Weights of a small transformer language model: 745M tokens.
Each number is 200 + 20 x the weight over its row's rms, rounded and kept within 0 to 999. Layers, rows and columns count from 0. The size before them is the row's rms in percent of the matrix's.

# down: layer 7 MLP down (transposed), 1024x256, rms 0.269, rows 962-1014, columns 64-127
# up: layer 7 MLP up, 1024x256, rms 0.331, rows 963-1014, columns 64-127
down962,104,218,204,205,187,216,213,191,222,198,213,175,228,177,181,196,167,233,203,214,225,188,215,211,173,226,183,184,185,177,200,222,198,183,260,197,218,196,224,196,187,202,202,190,223,198,204,209,181,183,194,192,143,196,209,198,176,211,197,188,257,184,195,200,182
up963,092,212,199,211,206,191,193,187,247,213,142,221,194,166,196,177,204,229,206,206,233,211,214,206,228,210,203,186,242,191,178,211,196,163,201,193,201,193,224,200,176,216,209,208,231,212,218,166,143,180,224,212,212,180,206,235,201,191,202,218,184,193,197,200,189
down963,085,196,207,179,182,206,174,172,235,179,209,224,181,173,195,214,200,244,182,183,202,198,223,215,200,211,180,227,180,202,179,203,209,210,217,178,192,203,185,184,230,191,195,230,205,229,179,197,242,213,223,214,184,184,177,158,173,230,222,212,174,197,200,210,239
up964,098,192,182,200,205,176,228,177,151,196,238,157,176,165,226,203,190,214,226,193,171,168,187,180,217,196,181,196,211,169,220,228,190,195,207,193,208,237,221,208,182,190,227,215,225,176,214,213,221,190,207,197,196,199,232,201,189,214,213,234,202,169,200,204,234
down964,095,222,165,194,234,194,241,179,166,199,196,188,187,236,197,207,210,193,179,191,180,215,196,224,190,180,225,177,201,232,205,205,181,187,189,193,245,174,205,180,210,185,206,210,202,203,187,204,233,172,209,211,195,184,223,232,194,188,205,195,195,210,214,220,163
up965,104,182,210,197,191,237,161,204,242,211,185,172,188,194,184,197,208,182,212,196,183,192,186,207,192,239,206,198,199,183,185,215,192,237,214,228,167,210,187,218,226,200,223,193,182,223,191,185,197,214,198,195,199,195,209,205,200,192,201,197,206,178,173,195,199
down965,103,198,142,150,210,212,181,183,201,233,207,215,192,202,188,188,175,173,185,167,174,185,210,220,216,200,241,178,252,201,203,180,210,222,216,219,179,209,180,224,192,198,205,188,198,213,182,218,180,224,213,177,195,216,219,202,205,186,192,175,201,178,190,213,204
up966,097,200,213,180,193,164,215,199,210,187,218,219,216,177,215,174,192,199,229,217,220,219,169,193,198,182,185,234,195,220,214,202,218,173,215,223,205,191,220,192,243,220,196,205,210,218,219,196,179,226,193,214,167,194,240,188,159,193,209,211,220,184,228,202,202
down966,099,186,204,209,228,200,204,160,187,181,229,218,228,220,228,188,226,192,171,185,191,191,196,207,202,201,239,194,187,188,203,181,178,187,169,194,213,201,204,199,157,204,170,198,188,248,200,222,218,169,224,188,183,224,186,178,217,196,211,175,199,203,175,205,172
up967,115,217,222,195,159,188,189,183,187,224,221,223,208,189,221,194,209,182,153,177,216,183,189,194,185,215,184,221,209,218,211,196,182,181,185,221,214,178,193,189,229,155,223,187,228,180,170,171,195,193,205,174,160,170,225,200,203,189,235,205,193,188,175,171,210
down967,116,228,227,187,199,210,215,180,173,215,196,218,224,190,224,203,214,224,164,181,208,222,210,196,200,190,208,202,181,198,172,155,182,184,221,190,196,169,218,178,181,217,235,195,224,169,222,234,167,160,181,197,214,198,212,194,211,178,209,170,173,214,233,206,197
up968,096,219,216,208,166,202,176,202,216,181,227,187,211,219,187,179,161,239,206,205,196,206,182,208,151,174,179,209,197,201,240,201,193,213,213,235,123,205,188,188,220,185,221,165,208,231,235,213,220,148,208,207,198,201,202,192,165,211,208,187,204,203,174,204,223
down968,092,174,180,220,210,183,213,224,190,182,216,189,179,191,190,204,223,200,196,194,180,212,197,207,238,225,237,188,155,221,206,193,226,187,202,188,239,201,219,178,170,203,187,173,185,162,200,207,157,205,227,195,212,185,196,192,212,199,178,213,197,182,183,199,200
up969,101,198,206,163,154,199,165,191,215,229,181,186,175,175,175,204,180,210,163,194,230,181,180,194,184,187,213,214,204,215,197,207,212,235,201,209,236,204,176,214,210,194,210,213,188,171,172,203,181,232,200,193,178,179,185,193,196,201,218,191,219,226,207,225,218
down969,111,202,211,212,173,202,216,207,210,190,222,231,209,226,181,189,199,203,200,198,176,221,208,227,164,189,197,236,164,172,196,194,193,221,203,237,198,193,208,193,197,193,170,207,175,195,221,198,204,186,209,218,197,215,201,216,205,194,202,201,157,187,204,163,236
up970,092,183,167,198,212,177,199,193,198,202,168,217,221,217,186,183,234,173,197,222,194,228,176,220,210,194,197,174,204,168,210,207,186,200,203,184,208,182,234,232,238,209,208,185,175,197,197,190,200,177,220,227,213,193,173,189,187,184,174,206,187,169,236,196,211
down970,086,226,213,246,238,226,161,210,219,239,189,201,196,209,217,207,201,190,216,204,196,188,180,201,182,213,221,172,206,225,195,211,172,201,216,214,196,226,244,224,188,166,221,184,202,172,228,170,235,206,179,220,201,202,170,195,211,172,218,198,176,229,218,203,221
up971,094,214,203,198,217,216,204,198,175,190,185,207,176,222,203,161,170,179,181,222,189,201,221,217,167,224,180,178,198,199,212,193,177,203,206,214,190,208,219,185,214,208,189,171,188,199,158,219,226,197,197,214,219,211,194,197,201,227,180,210,222,230,191,202,196
down971,095,187,180,196,230,203,226,231,212,201,177,200,218,198,200,175,199,201,170,169,186,188,228,209,191,168,173,217,203,195,242,181,212,221,215,199,202,170,215,234,211,197,180,217,193,181,191,179,178,178,184,198,211,172,172,214,192,181,165,203,192,199,183,186,173
up972,098,206,195,224,158,212,183,184,198,172,191,241,181,217,207,195,187,221,219,205,193,188,188,219,185,230,206,196,169,197,198,194,182,190,204,201,194,197,168,227,159,213,180,184,210,225,179,222,205,184,186,205,180,211,193,174,185,197,167,206,191,189,203,210,189
down972,098,163,210,218,201,175,192,205,204,181,182,215,213,211,222,211,181,204,203,213,170,173,177,200,196,226,201,220,208,207,213,234,213,213,178,216,209,183,245,201,171,160,224,192,197,214,197,208,188,211,188,195,182,211,203,190,205,208,198,197,210,189,215,182,183
up973,097,178,163,196,186,232,187,195,157,197,199,205,220,191,198,203,184,230,154,190,194,226,230,231,209,203,199,189,233,188,187,161,198,193,224,216,188,167,171,185,200,172,151,198,202,199,208,209,211,217,187,221,182,151,213,222,190,193,220,188,212,194,172,170,199
down973,095,198,191,191,198,213,252,212,231,187,226,169,174,206,201,170,202,187,227,202,218,185,188,212,196,189,167,229,219,208,174,187,230,184,202,188,188,202,231,227,217,215,240,191,198,207,201,213,204,202,246,203,198,192,199,192,186,203,202,165,207,204,194,191,195
up974,100,210,198,210,226,238,199,199,156,169,215,180,180,170,197,185,248,195,225,223,189,213,172,225,177,180,190,181,223,184,200,204,218,201,218,210,184,204,213,189,189,224,234,172,219,189,190,176,223,198,222,162,200,169,211,193,153,172,205,230,215,203,225,203,176
down974,102,174,192,176,175,186,207,177,212,208,191,185,203,249,190,199,161,207,163,214,222,223,200,179,218,216,170,234,190,209,201,201,208,208,199,206,184,188,166,192,205,218,230,155,205,221,206,206,176,213,217,220,173,185,182,195,184,188,196,234,227,213,177,210,218
up975,096,190,200,203,174,194,214,216,196,186,203,186,225,214,163,262,210,233,163,200,204,210,190,189,200,177,229,186,200,190,212,191,204,202,238,223,204,222,200,170,215,208,184,249,208,239,210,180,193,226,222,218,227,172,204,177,210,179,233,213,164,228,204,213,209
down975,099,214,192,199,238,225,187,212,217,221,199,184,195,215,186,196,214,204,224,198,219,209,185,219,187,180,180,169,243,202,207,215,184,211,229,196,190,193,195,185,177,200,222,180,216,175,206,191,215,222,204,208,232,189,229,245,184,215,192,196,237,204,200,195,214
up976,092,191,178,205,211,195,179,203,215,207,185,177,227,213,188,218,212,200,209,209,192,189,205,199,213,188,195,208,165,211,168,213,184,192,182,209,216,196,221,214,167,223,208,198,215,217,201,179,169,221,180,185,211,177,230,222,208,245,235,205,220,190,196,202,220
down976,086,201,211,187,225,214,192,205,202,225,182,191,198,191,201,222,180,204,227,193,189,204,184,218,190,213,200,200,209,173,189,220,167,213,210,186,242,173,211,207,207,207,182,196,187,192,193,155,206,217,195,203,179,184,211,201,192,196,198,204,197,167,191,224,199
up977,098,202,250,151,200,184,203,186,220,207,248,194,217,197,192,195,217,176,186,210,216,219,181,212,162,182,266,199,204,237,222,184,206,190,188,185,175,175,217,187,202,199,207,224,202,167,198,193,185,212,188,221,227,209,159,184,192,199,224,189,181,216,199,187,218
down977,093,174,197,225,197,225,209,231,212,184,163,164,202,191,207,178,178,190,197,189,161,195,216,212,259,211,214,242,191,205,210,184,219,210,173,216,189,207,235,201,211,190,198,205,232,207,211,236,217,163,217,249,212,240,210,205,217,214,192,202,197,207,210,181,176
up978,101,205,198,190,200,230,173,209,214,215,234,174,233,176,171,177,179,203,195,206,200,162,204,189,197,229,201,184,182,213,207,182,183,184,207,226,196,188,202,219,195,204,235,209,204,196,204,210,217,205,204,238,194,221,206,188,208,205,217,212,187,188,171,186,213
down978,099,199,223,217,189,182,191,190,203,226,192,185,188,182,192,193,200,173,181,200,176,196,167,202,232,182,195,179,196,219,194,158,174,189,192,201,223,202,193,218,171,209,192,204,198,196,236,224,164,173,177,212,233,152,208,197,190,205,157,195,218,210,223,201,262
up979,102,226,230,191,200,219,192,179,217,196,200,190,205,195,178,217,238,177,199,201,202,184,210,213,215,223,201,202,184,211,223,226,217,204,204,161,175,197,244,217,204,177,174,225,190,209,195,239,189,200,199,211,180,207,196,223,224,222,210,194,166,172,201,188,194
down979,116,215,195,203,198,226,225,201,215,221,241,186,170,174,174,210,188,172,194,219,185,226,231,210,184,200,188,199,194,178,184,199,208,188,219,227,207,182,188,203,194,214,189,200,205,189,181,228,199,236,205,173,191,247,185,199,213,205,221,186,206,191,199,176,195
up980,105,193,228,175,199,170,171,181,260,168,228,207,178,188,212,188,186,200,211,196,159,191,211,167,179,187,217,220,212,195,211,215,192,187,194,184,176,175,202,224,212,194,180,209,214,196,199,185,175,204,230,213,205,198,207,165,206,191,211,223,239,155,219,192,218
down980,104,225,227,160,239,205,230,193,223,193,166,189,189,204,181,185,191,190,191,204,215,234,205,204,176,210,166,175,205,192,166,168,180,228,186,187,214,215,202,154,208,203,204,185,246,207,202,235,195,224,182,223,185,182,214,183,220,191,209,219,234,189,197,197,210
up981,096,182,224,220,195,189,213,192,188,228,194,179,219,203,186,176,236,201,199,227,207,197,168,229,190,186,199,209,197,196,216,196,203,232,206,195,167,236,200,163,250,218,175,191,186,172,249,234,196,206,218,200,176,182,209,222,186,206,226,183,179,242,201,218,220
down981,092,202,202,194,160,195,176,214,200,194,196,216,176,178,202,241,209,214,178,195,201,195,147,246,247,201,220,192,224,180,199,175,203,199,205,232,212,194,231,177,192,188,183,226,201,230,159,229,232,231,163,207,196,252,209,213,180,210,215,174,171,183,222,184,217
up982,105,190,202,215,200,189,226,154,155,216,218,218,197,198,206,178,220,183,220,234,205,202,174,241,198,204,196,188,204,203,237,217,192,191,189,196,195,219,210,162,184,217,210,231,195,196,220,174,174,164,217,203,210,216,200,185,194,196,227,195,173,183,176,194,189
down982,086,193,206,185,187,201,200,196,212,217,194,194,161,164,212,228,185,190,243,221,209,205,211,213,194,206,197,180,173,174,223,229,209,220,159,188,188,218,200,171,167,194,204,226,199,218,206,199,193,192,210,196,216,184,206,207,192,163,215,203,165,193,190,208,175
up983,108,215,174,165,208,186,216,238,191,191,220,192,188,172,227,197,187,209,210,224,169,197,199,212,211,183,224,184,192,202,184,197,179,186,184,189,207,198,170,224,206,176,241,225,192,221,211,208,208,216,225,221,170,198,190,181,220,196,187,179,198,193,224,213,196
down983,100,209,217,171,198,225,203,170,205,210,223,176,183,189,191,240,214,188,191,190,210,204,222,203,232,195,188,168,230,174,194,163,220,201,164,190,203,196,217,233,180,216,191,196,210,225,194,223,195,172,194,183,213,216,200,203,196,188,175,182,197,197,205,204,219
up984,094,177,202,196,159,211,185,206,218,205,192,152,153,218,206,185,176,189,181,210,173,241,181,213,199,172,235,177,198,211,219,196,192,208,152,161,190,226,233,180,187,197,205,239,173,238,179,213,201,227,216,159,203,225,205,203,197,183,224,205,166,222,205,214,193
down984,100,193,160,184,180,202,214,241,178,213,155,169,220,181,203,188,192,231,200,214,193,188,217,192,212,167,144,172,227,197,213,215,214,179,212,202,198,219,214,205,202,225,148,224,204,197,183,195,168,205,210,221,212,189,237,188,218,215,193,201,169,185,223,225,249
up985,104,193,167,201,213,204,199,188,182,196,221,236,206,210,228,217,188,184,194,202,203,219,193,207,206,213,229,188,203,190,177,192,207,202,192,214,207,167,180,246,206,179,187,196,227,189,187,225,161,250,234,197,209,202,201,173,197,185,174,225,196,213,223,163,197
down985,100,181,197,214,220,169,232,164,224,222,220,207,230,209,168,179,177,194,201,199,165,209,193,195,223,234,213,182,176,213,210,221,174,200,200,203,201,196,163,199,221,232,192,212,198,157,178,190,207,159,239,202,207,203,210,190,207,209,165,247,174,183,188,167,213
up986,099,202,171,187,230,199,217,247,162,172,212,218,191,204,181,256,229,190,215,190,151,179,207,198,201,204,208,208,176,197,200,206,209,212,177,197,191,206,179,186,246,193,187,215,177,192,209,213,224,195,182,174,183,208,189,228,181,192,181,206,199,182,203,190,205
down986,098,194,229,200,197,199,210,162,230,176,210,193,208,181,207,156,176,211,207,205,247,187,236,204,220,188,230,209,201,201,233,201,193,226,233,160,177,199,221,201,176,194,221,205,198,208,140,209,192,203,210,219,202,205,195,176,228,205,222,197,225,208,219,190,172
up987,095,198,211,208,212,159,203,187,204,199,207,210,212,180,211,210,179,213,233,181,177,208,206,178,163,194,201,229,194,199,227,219,226,186,205,188,216,201,206,193,181,197,188,209,198,224,195,201,236,230,205,222,169,210,185,213,257,205,216,215,215,179,184,214,171
down987,094,177,166,195,170,204,196,196,217,201,159,194,219,216,187,191,184,223,212,191,193,194,191,199,175,159,210,234,183,225,219,196,222,181,200,189,212,183,206,186,193,216,182,188,217,213,203,192,193,213,220,193,217,180,185,191,237,185,199,183,209,211,198,222,222
up988,102,210,201,202,188,200,215,182,203,209,184,181,209,182,206,222,225,236,206,195,222,205,174,221,150,217,212,224,217,208,156,158,198,192,223,203,190,212,168,198,192,186,191,225,191,219,192,207,194,223,197,172,182,179,231,224,209,221,244,211,190,166,155,208,195
down988,098,159,191,205,196,243,188,192,192,241,193,197,168,187,186,239,183,213,250,208,214,203,196,209,207,192,193,246,196,192,232,203,186,193,191,205,161,196,197,192,164,191,184,227,216,170,185,213,207,190,201,173,218,197,200,194,207,250,215,191,209,197,194,212,185
up989,101,199,195,241,182,205,198,197,166,207,197,200,193,216,205,217,202,183,192,186,197,203,179,224,200,213,216,187,163,182,114,192,184,194,214,222,199,193,188,202,181,188,174,168,224,200,187,203,198,212,204,201,210,198,203,214,166,178,215,243,192,184,230,187,199
down989,100,202,188,215,194,179,179,193,199,214,168,200,176,196,231,207,201,197,167,216,202,172,210,211,255,206,227,203,199,235,154,207,168,221,203,181,214,191,192,218,205,180,191,160,196,215,196,201,180,190,234,184,206,210,184,211,180,218,191,202,211,203,217,216,218
up990,093,222,214,207,216,200,212,223,192,203,188,201,200,214,234,174,195,243,200,187,213,229,213,190,177,217,225,218,233,185,184,182,179,185,185,185,232,211,220,242,189,181,186,205,204,183,197,207,192,203,212,191,164,224,212,197,180,173,170,200,170,204,176,181,181
down990,094,198,199,214,179,217,197,227,190,208,169,186,219,204,220,195,177,211,219,208,215,180,212,200,215,194,198,235,226,181,157,178,199,202,185,201,198,218,188,226,194,209,215,197,202,215,217,201,174,187,190,203,222,214,193,180,193,249,210,215,209,199,232,182,172
up991,101,206,211,219,202,153,170,211,199,195,204,235,171,198,189,178,193,184,218,203,231,203,175,195,208,224,182,221,212,240,191,219,212,178,177,183,204,216,201,220,172,193,226,190,200,208,194,182,201,218,200,209,190,189,202,189,205,219,236,198,203,216,152,165,199
down991,107,193,184,224,196,240,202,201,186,193,177,200,208,182,206,229,193,213,189,196,238,197,201,177,224,175,177,180,216,196,225,211,191,167,254,191,234,217,238,207,195,220,217,172,223,203,158,213,164,220,187,210,181,198,225,190,194,213,189,211,203,237,202,179,217
up992,106,231,203,135,180,196,232,219,176,182,194,196,204,208,186,231,229,193,194,184,190,225,218,226,230,194,222,192,211,211,220,227,190,196,206,187,193,194,190,211,210,235,189,202,208,226,198,205,201,180,219,205,196,214,168,174,203,152,198,213,183,203,197,206,185
down992,107,192,182,181,223,238,196,210,245,191,162,200,218,195,217,213,191,188,221,215,184,224,245,206,219,221,201,207,219,205,207,218,191,192,215,175,187,154,209,224,186,190,171,192,174,190,210,215,174,226,235,227,196,202,176,223,186,181,198,200,223,244,184,221,202
up993,121,212,233,196,210,198,251,199,190,210,177,205,170,188,188,198,220,206,195,165,227,164,212,205,193,178,226,172,208,208,170,205,188,209,186,164,195,212,206,196,219,225,185,222,211,194,228,213,163,210,182,196,210,209,220,218,200,202,220,208,154,155,178,209,188
down993,125,205,234,229,211,194,211,189,203,187,182,222,206,198,191,182,201,193,191,189,232,187,235,186,213,231,209,237,208,183,190,176,188,196,185,220,180,223,191,197,199,207,223,166,202,207,261,168,178,228,183,189,204,254,209,178,191,191,233,203,185,156,237,160,206
up994,098,204,234,193,163,213,175,204,183,208,182,240,209,194,207,234,219,211,195,239,209,189,185,177,198,168,193,212,179,236,187,216,223,233,197,218,192,232,219,237,187,203,225,211,196,190,220,199,191,236,220,168,206,214,214,203,205,206,187,219,214,160,230,176,186
down994,103,178,189,210,207,216,151,184,200,225,195,211,146,157,218,217,186,220,206,174,235,184,200,199,223,205,170,244,182,196,212,199,181,188,217,232,192,198,209,165,219,208,201,203,221,192,199,194,195,214,180,145,200,231,183,213,217,199,206,205,210,217,202,228,202
up995,100,188,190,167,168,176,181,204,199,201,172,223,195,210,213,198,227,243,188,230,228,215,225,174,216,210,187,197,194,231,201,214,210,193,242,193,208,222,191,183,156,164,163,194,171,181,211,192,202,219,207,172,158,228,194,179,182,206,224,203,196,177,209,177,196
down995,096,217,219,193,203,190,173,171,174,146,182,178,185,220,218,193,203,219,189,192,183,216,222,203,188,207,226,196,184,198,189,210,209,159,186,200,156,192,189,217,203,216,197,208,210,178,224,219,197,199,239,197,195,254,181,219,222,165,199,195,205,204,216,198,194
up996,098,218,217,180,206,171,212,201,195,166,207,228,187,177,202,200,148,182,169,215,169,165,211,214,203,230,177,216,194,196,234,191,237,204,209,223,179,224,233,220,201,197,189,185,186,198,201,203,202,194,178,195,227,206,198,180,189,189,194,199,178,207,217,182,175
down996,101,215,213,162,191,196,211,215,181,188,188,173,214,198,208,208,193,203,160,191,177,211,201,168,203,218,206,152,209,209,180,218,193,176,187,154,178,187,243,204,203,188,202,192,224,205,194,194,207,195,174,195,232,207,172,205,214,237,212,236,236,201,216,202,202
up997,101,198,203,208,177,195,205,161,195,165,207,171,189,220,199,201,156,231,199,201,203,208,194,193,170,217,176,203,192,226,215,209,212,221,152,186,224,173,233,188,215,189,164,192,227,191,231,199,205,183,211,223,185,197,179,186,212,177,217,220,249,194,228,184,203
down997,110,180,218,213,212,211,218,170,202,164,202,224,199,234,182,227,191,207,224,223,194,208,220,193,201,221,197,188,183,226,197,236,188,209,213,144,197,183,237,214,197,194,182,219,238,191,247,163,186,198,184,190,210,195,203,222,193,216,214,178,206,200,235,173,186
up998,105,197,186,162,169,204,213,209,190,227,201,197,192,192,178,229,218,172,218,194,210,205,191,218,164,185,165,196,165,215,191,193,175,232,212,240,195,214,243,212,211,180,233,178,197,213,228,171,198,227,210,190,159,196,241,195,183,187,231,177,213,189,186,207,196
down998,101,188,228,191,185,195,205,212,172,223,164,205,215,183,180,202,224,209,212,207,159,226,178,196,197,204,153,195,185,213,212,215,190,185,197,224,186,231,190,196,178,231,229,191,218,180,232,180,217,158,229,194,207,220,185,175,191,215,196,226,228,232,176,238,187
up999,098,202,225,170,178,182,199,198,192,232,184,189,206,234,205,209,224,211,202,188,205,199,197,225,220,196,198,195,211,192,217,194,221,192,181,176,215,193,206,236,142,189,151,199,184,220,202,212,209,197,211,251,193,207,202,153,209,187,190,205,227,170,182,219,211
down999,103,205,196,200,197,231,175,220,195,225,258,206,210,162,213,189,186,214,187,174,179,200,226,187,208,196,164,210,224,169,199,194,188,191,191,198,181,185,195,224,190,226,210,237,238,215,185,233,223,217,180,205,189,227,185,209,202,193,205,175,200,170,168,189,213
up1000,112,201,195,212,197,260,207,207,218,204,202,201,191,233,202,201,223,215,204,191,210,182,173,180,191,213,206,238,184,178,197,199,224,175,197,234,229,207,203,211,203,184,208,233,213,156,203,257,183,203,187,224,206,185,191,236,209,194,180,209,212,221,206,218,192
down1000,118,171,169,204,172,241,191,205,200,229,211,208,198,184,223,203,225,191,171,218,204,179,174,187,187,231,206,203,178,174,176,229,181,157,210,225,200,184,196,205,177,210,197,189,214,206,205,190,172,194,215,197,166,242,204,171,212,158,212,214,195,224,200,188,186
up1001,096,166,189,240,201,191,190,205,187,226,197,180,193,177,181,184,200,170,188,214,193,188,208,173,204,186,198,182,190,216,180,192,197,210,178,166,223,235,202,180,198,202,232,243,182,218,176,226,199,169,195,208,187,212,201,205,207,235,183,191,226,186,209,174,213
down1001,096,191,220,195,198,219,184,176,202,160,169,162,225,171,182,188,206,193,184,198,219,216,203,226,196,209,159,212,197,195,189,221,172,200,219,179,198,203,155,188,220,184,195,202,205,208,149,206,145,181,191,190,200,195,206,199,201,197,201,210,158,197,207,238,181
up1002,089,223,219,201,167,179,192,230,216,170,201,216,225,226,197,185,194,210,204,199,216,190,201,170,223,217,189,215,208,231,181,199,179,184,186,224,217,171,202,246,200,243,171,216,191,194,202,161,184,197,195,200,196,194,198,179,164,239,191,181,195,216,183,213,196
down1002,094,212,205,189,229,216,195,187,244,164,236,182,218,259,202,184,216,214,196,220,225,203,224,178,226,143,183,202,192,226,175,196,224,192,229,200,184,202,207,189,228,181,218,186,193,214,194,206,178,199,231,215,199,210,205,190,173,175,172,215,223,219,204,193,168
up1003,101,204,209,208,243,208,226,210,214,159,194,216,179,201,209,205,167,179,194,235,184,166,148,240,178,207,195,170,199,212,166,199,160,211,182,207,161,188,195,226,184,201,201,216,191,213,212,184,165,216,198,217,229,172,229,209,192,168,221,217,203,203,208,227,210
down1003,099,195,207,208,197,205,203,192,179,204,199,171,234,188,203,177,194,217,203,194,214,215,203,205,192,231,211,222,199,209,191,201,216,198,191,195,219,175,184,180,204,198,208,187,181,173,205,224,209,224,199,215,165,260,204,190,201,213,188,201,220,221,195,195,187
up1004,100,194,209,190,203,197,216,224,183,201,187,177,199,203,213,189,211,209,215,200,222,174,190,216,200,200,195,204,182,168,169,182,208,204,193,183,211,224,187,167,185,231,193,225,209,205,219,203,149,175,210,214,213,211,217,189,203,163,210,235,217,217,248,176,188
down1004,097,188,203,198,137,205,198,167,208,194,206,196,208,201,192,184,219,227,207,212,172,220,230,183,189,193,224,226,228,181,202,209,175,215,221,172,230,232,216,208,172,205,230,210,203,195,214,177,226,186,200,208,225,215,195,192,201,190,222,215,186,164,209,193,185
up1005,092,217,204,181,190,207,207,201,213,189,181,190,218,183,171,188,177,200,218,198,192,202,244,207,209,212,218,205,163,217,182,140,177,205,195,193,169,228,200,196,195,207,221,239,206,182,226,213,171,224,221,191,175,194,214,214,178,200,228,215,187,185,188,184,220
down1005,087,215,217,181,216,219,209,222,206,221,177,171,200,209,196,204,198,204,216,227,173,214,190,187,250,185,213,197,199,219,202,209,204,171,185,177,190,207,195,181,213,179,182,157,192,224,182,190,196,182,167,204,223,230,228,180,218,202,174,184,217,173,192,212,221
up1006,100,188,228,194,243,196,203,149,179,220,228,191,184,228,185,165,232,207,224,198,174,233,204,182,190,179,220,175,182,236,200,193,198,228,194,198,187,183,184,232,213,206,204,213,203,190,197,209,191,202,222,196,208,210,179,198,210,207,208,207,180,235,167,191,192
down1006,101,215,202,192,203,164,187,196,218,210,252,229,229,174,190,158,205,209,183,222,214,207,204,190,225,186,203,200,193,208,172,191,209,187,175,194,192,186,179,192,188,195,190,188,210,213,220,201,203,201,202,235,183,203,193,199,219,149,196,178,197,231,170,178,187
up1007,102,207,193,234,204,182,181,201,210,200,190,170,187,215,184,222,237,170,209,199,198,241,177,199,184,180,229,165,181,196,179,190,184,202,212,214,169,179,207,173,195,197,211,220,166,193,187,226,201,211,221,233,186,193,205,185,197,213,182,174,170,179,201,209,241
down1007,095,192,214,185,170,189,218,179,231,234,214,219,198,214,195,215,209,219,205,194,207,174,176,199,233,196,207,204,187,199,203,178,210,190,176,177,253,215,175,150,212,205,184,199,202,214,195,194,193,189,192,157,215,253,174,220,195,208,198,167,212,216,194,214,170
up1008,097,211,218,200,242,200,183,211,212,193,200,188,186,196,172,196,190,179,190,227,238,201,181,219,195,221,223,195,171,223,199,172,234,221,195,186,178,204,218,227,186,188,211,167,193,174,189,223,226,205,174,179,198,203,229,212,226,181,231,195,221,200,187,192,208
down1008,105,177,223,204,221,199,188,185,213,224,212,205,191,196,174,180,215,192,182,205,198,201,194,199,177,205,152,233,189,202,179,198,185,187,189,227,202,172,194,186,188,201,143,223,175,174,218,245,161,217,232,198,188,227,209,246,179,205,212,179,205,193,238,216,190
up1009,092,194,195,198,230,222,216,170,176,220,174,191,221,200,171,201,237,198,228,200,199,222,185,223,177,220,229,170,226,225,227,179,189,160,206,225,229,182,221,207,193,225,211,221,223,215,188,189,171,241,203,208,239,212,214,217,219,216,176,187,214,195,171,207,186
down1009,081,214,210,205,182,240,194,212,190,235,198,226,208,227,198,202,222,153,185,245,192,210,209,205,218,212,158,171,199,213,189,214,219,201,177,239,223,210,194,221,187,205,209,169,148,192,201,185,194,221,188,203,219,207,204,217,216,207,181,231,188,205,193,209,238
up1010,087,214,210,189,222,207,208,195,190,230,202,176,209,177,184,222,189,185,251,216,188,195,191,202,176,186,182,233,220,182,195,176,243,216,169,210,223,222,191,212,215,203,199,198,212,230,192,205,197,234,205,161,208,212,205,190,183,237,205,189,227,184,220,202,202
down1010,084,210,202,249,192,208,208,178,209,191,241,189,213,161,203,171,205,168,186,224,201,182,211,211,219,212,225,181,204,171,178,196,171,191,203,213,177,206,256,176,232,230,202,230,185,189,210,204,195,173,197,214,186,186,233,179,233,198,218,215,203,220,212,218,221
up1011,093,161,191,182,206,178,185,206,189,192,210,189,228,207,144,206,201,159,214,190,233,203,213,226,182,193,209,200,176,216,186,199,237,219,202,232,211,215,233,172,167,188,209,186,214,221,178,214,215,218,179,191,179,194,209,218,192,211,211,193,246,196,200,201,231
down1011,097,185,169,163,185,187,194,245,205,182,189,194,203,233,163,201,184,190,197,207,187,243,198,170,218,195,193,187,150,172,188,212,186,193,184,216,194,181,210,155,162,209,213,207,199,220,209,239,222,199,134,172,206,161,157,208,202,197,201,195,211,227,238,230,247
up1012,120,199,209,150,184,227,232,198,163,211,221,200,195,201,175,209,188,197,233,192,196,188,223,215,196,204,187,217,237,191,224,217,233,193,206,190,229,207,192,194,204,209,211,201,201,194,175,214,199,200,210,173,181,241,195,195,194,171,217,223,179,159,189,203,183
down1012,117,180,216,183,202,204,188,210,207,198,224,201,203,172,216,204,209,193,221,200,226,204,223,189,207,229,198,190,215,212,201,184,183,188,212,184,169,191,198,192,183,218,188,196,221,220,180,187,177,224,214,205,208,168,207,195,207,204,155,186,213,200,211,218,212
up1013,100,200,231,202,218,211,184,198,171,211,214,189,221,185,184,199,203,212,184,207,213,171,213,211,199,216,237,160,163,210,183,218,204,206,190,185,211,177,207,202,215,221,228,207,167,207,184,204,191,190,192,227,192,196,173,244,236,176,180,210,222,186,219,213,190
down1013,104,171,211,195,205,206,210,198,186,224,186,195,208,172,182,199,196,178,181,162,222,212,207,200,182,207,229,185,188,202,173,214,207,258,173,181,197,181,214,200,191,226,207,203,226,238,192,189,222,201,181,186,210,209,188,248,170,214,163,219,182,197,181,197,226
up1014,099,231,214,229,204,231,203,216,179,180,215,199,228,201,200,196,208,217,228,213,190,181,181,184,167,173,207,182,188,183,170,229,177,215,215,198,214,227,205,199,193,196,233,196,227,203,189,175,218,199,217,200,202,193,227,249,159,188,211,170,200,218,191,211,164
down1014,101,192,183,234,184,203,177,213,220,183,247,196,197,214,205,188,219,229,204,201,207,209,218,215,184,170,235,184,224,197,172,175,190,217,218,175,209,200,142,198,203,222,205,198,231,200,224,209,190,227,211,181,183,198,190,205,215,221,208,215,198,181,189,211,244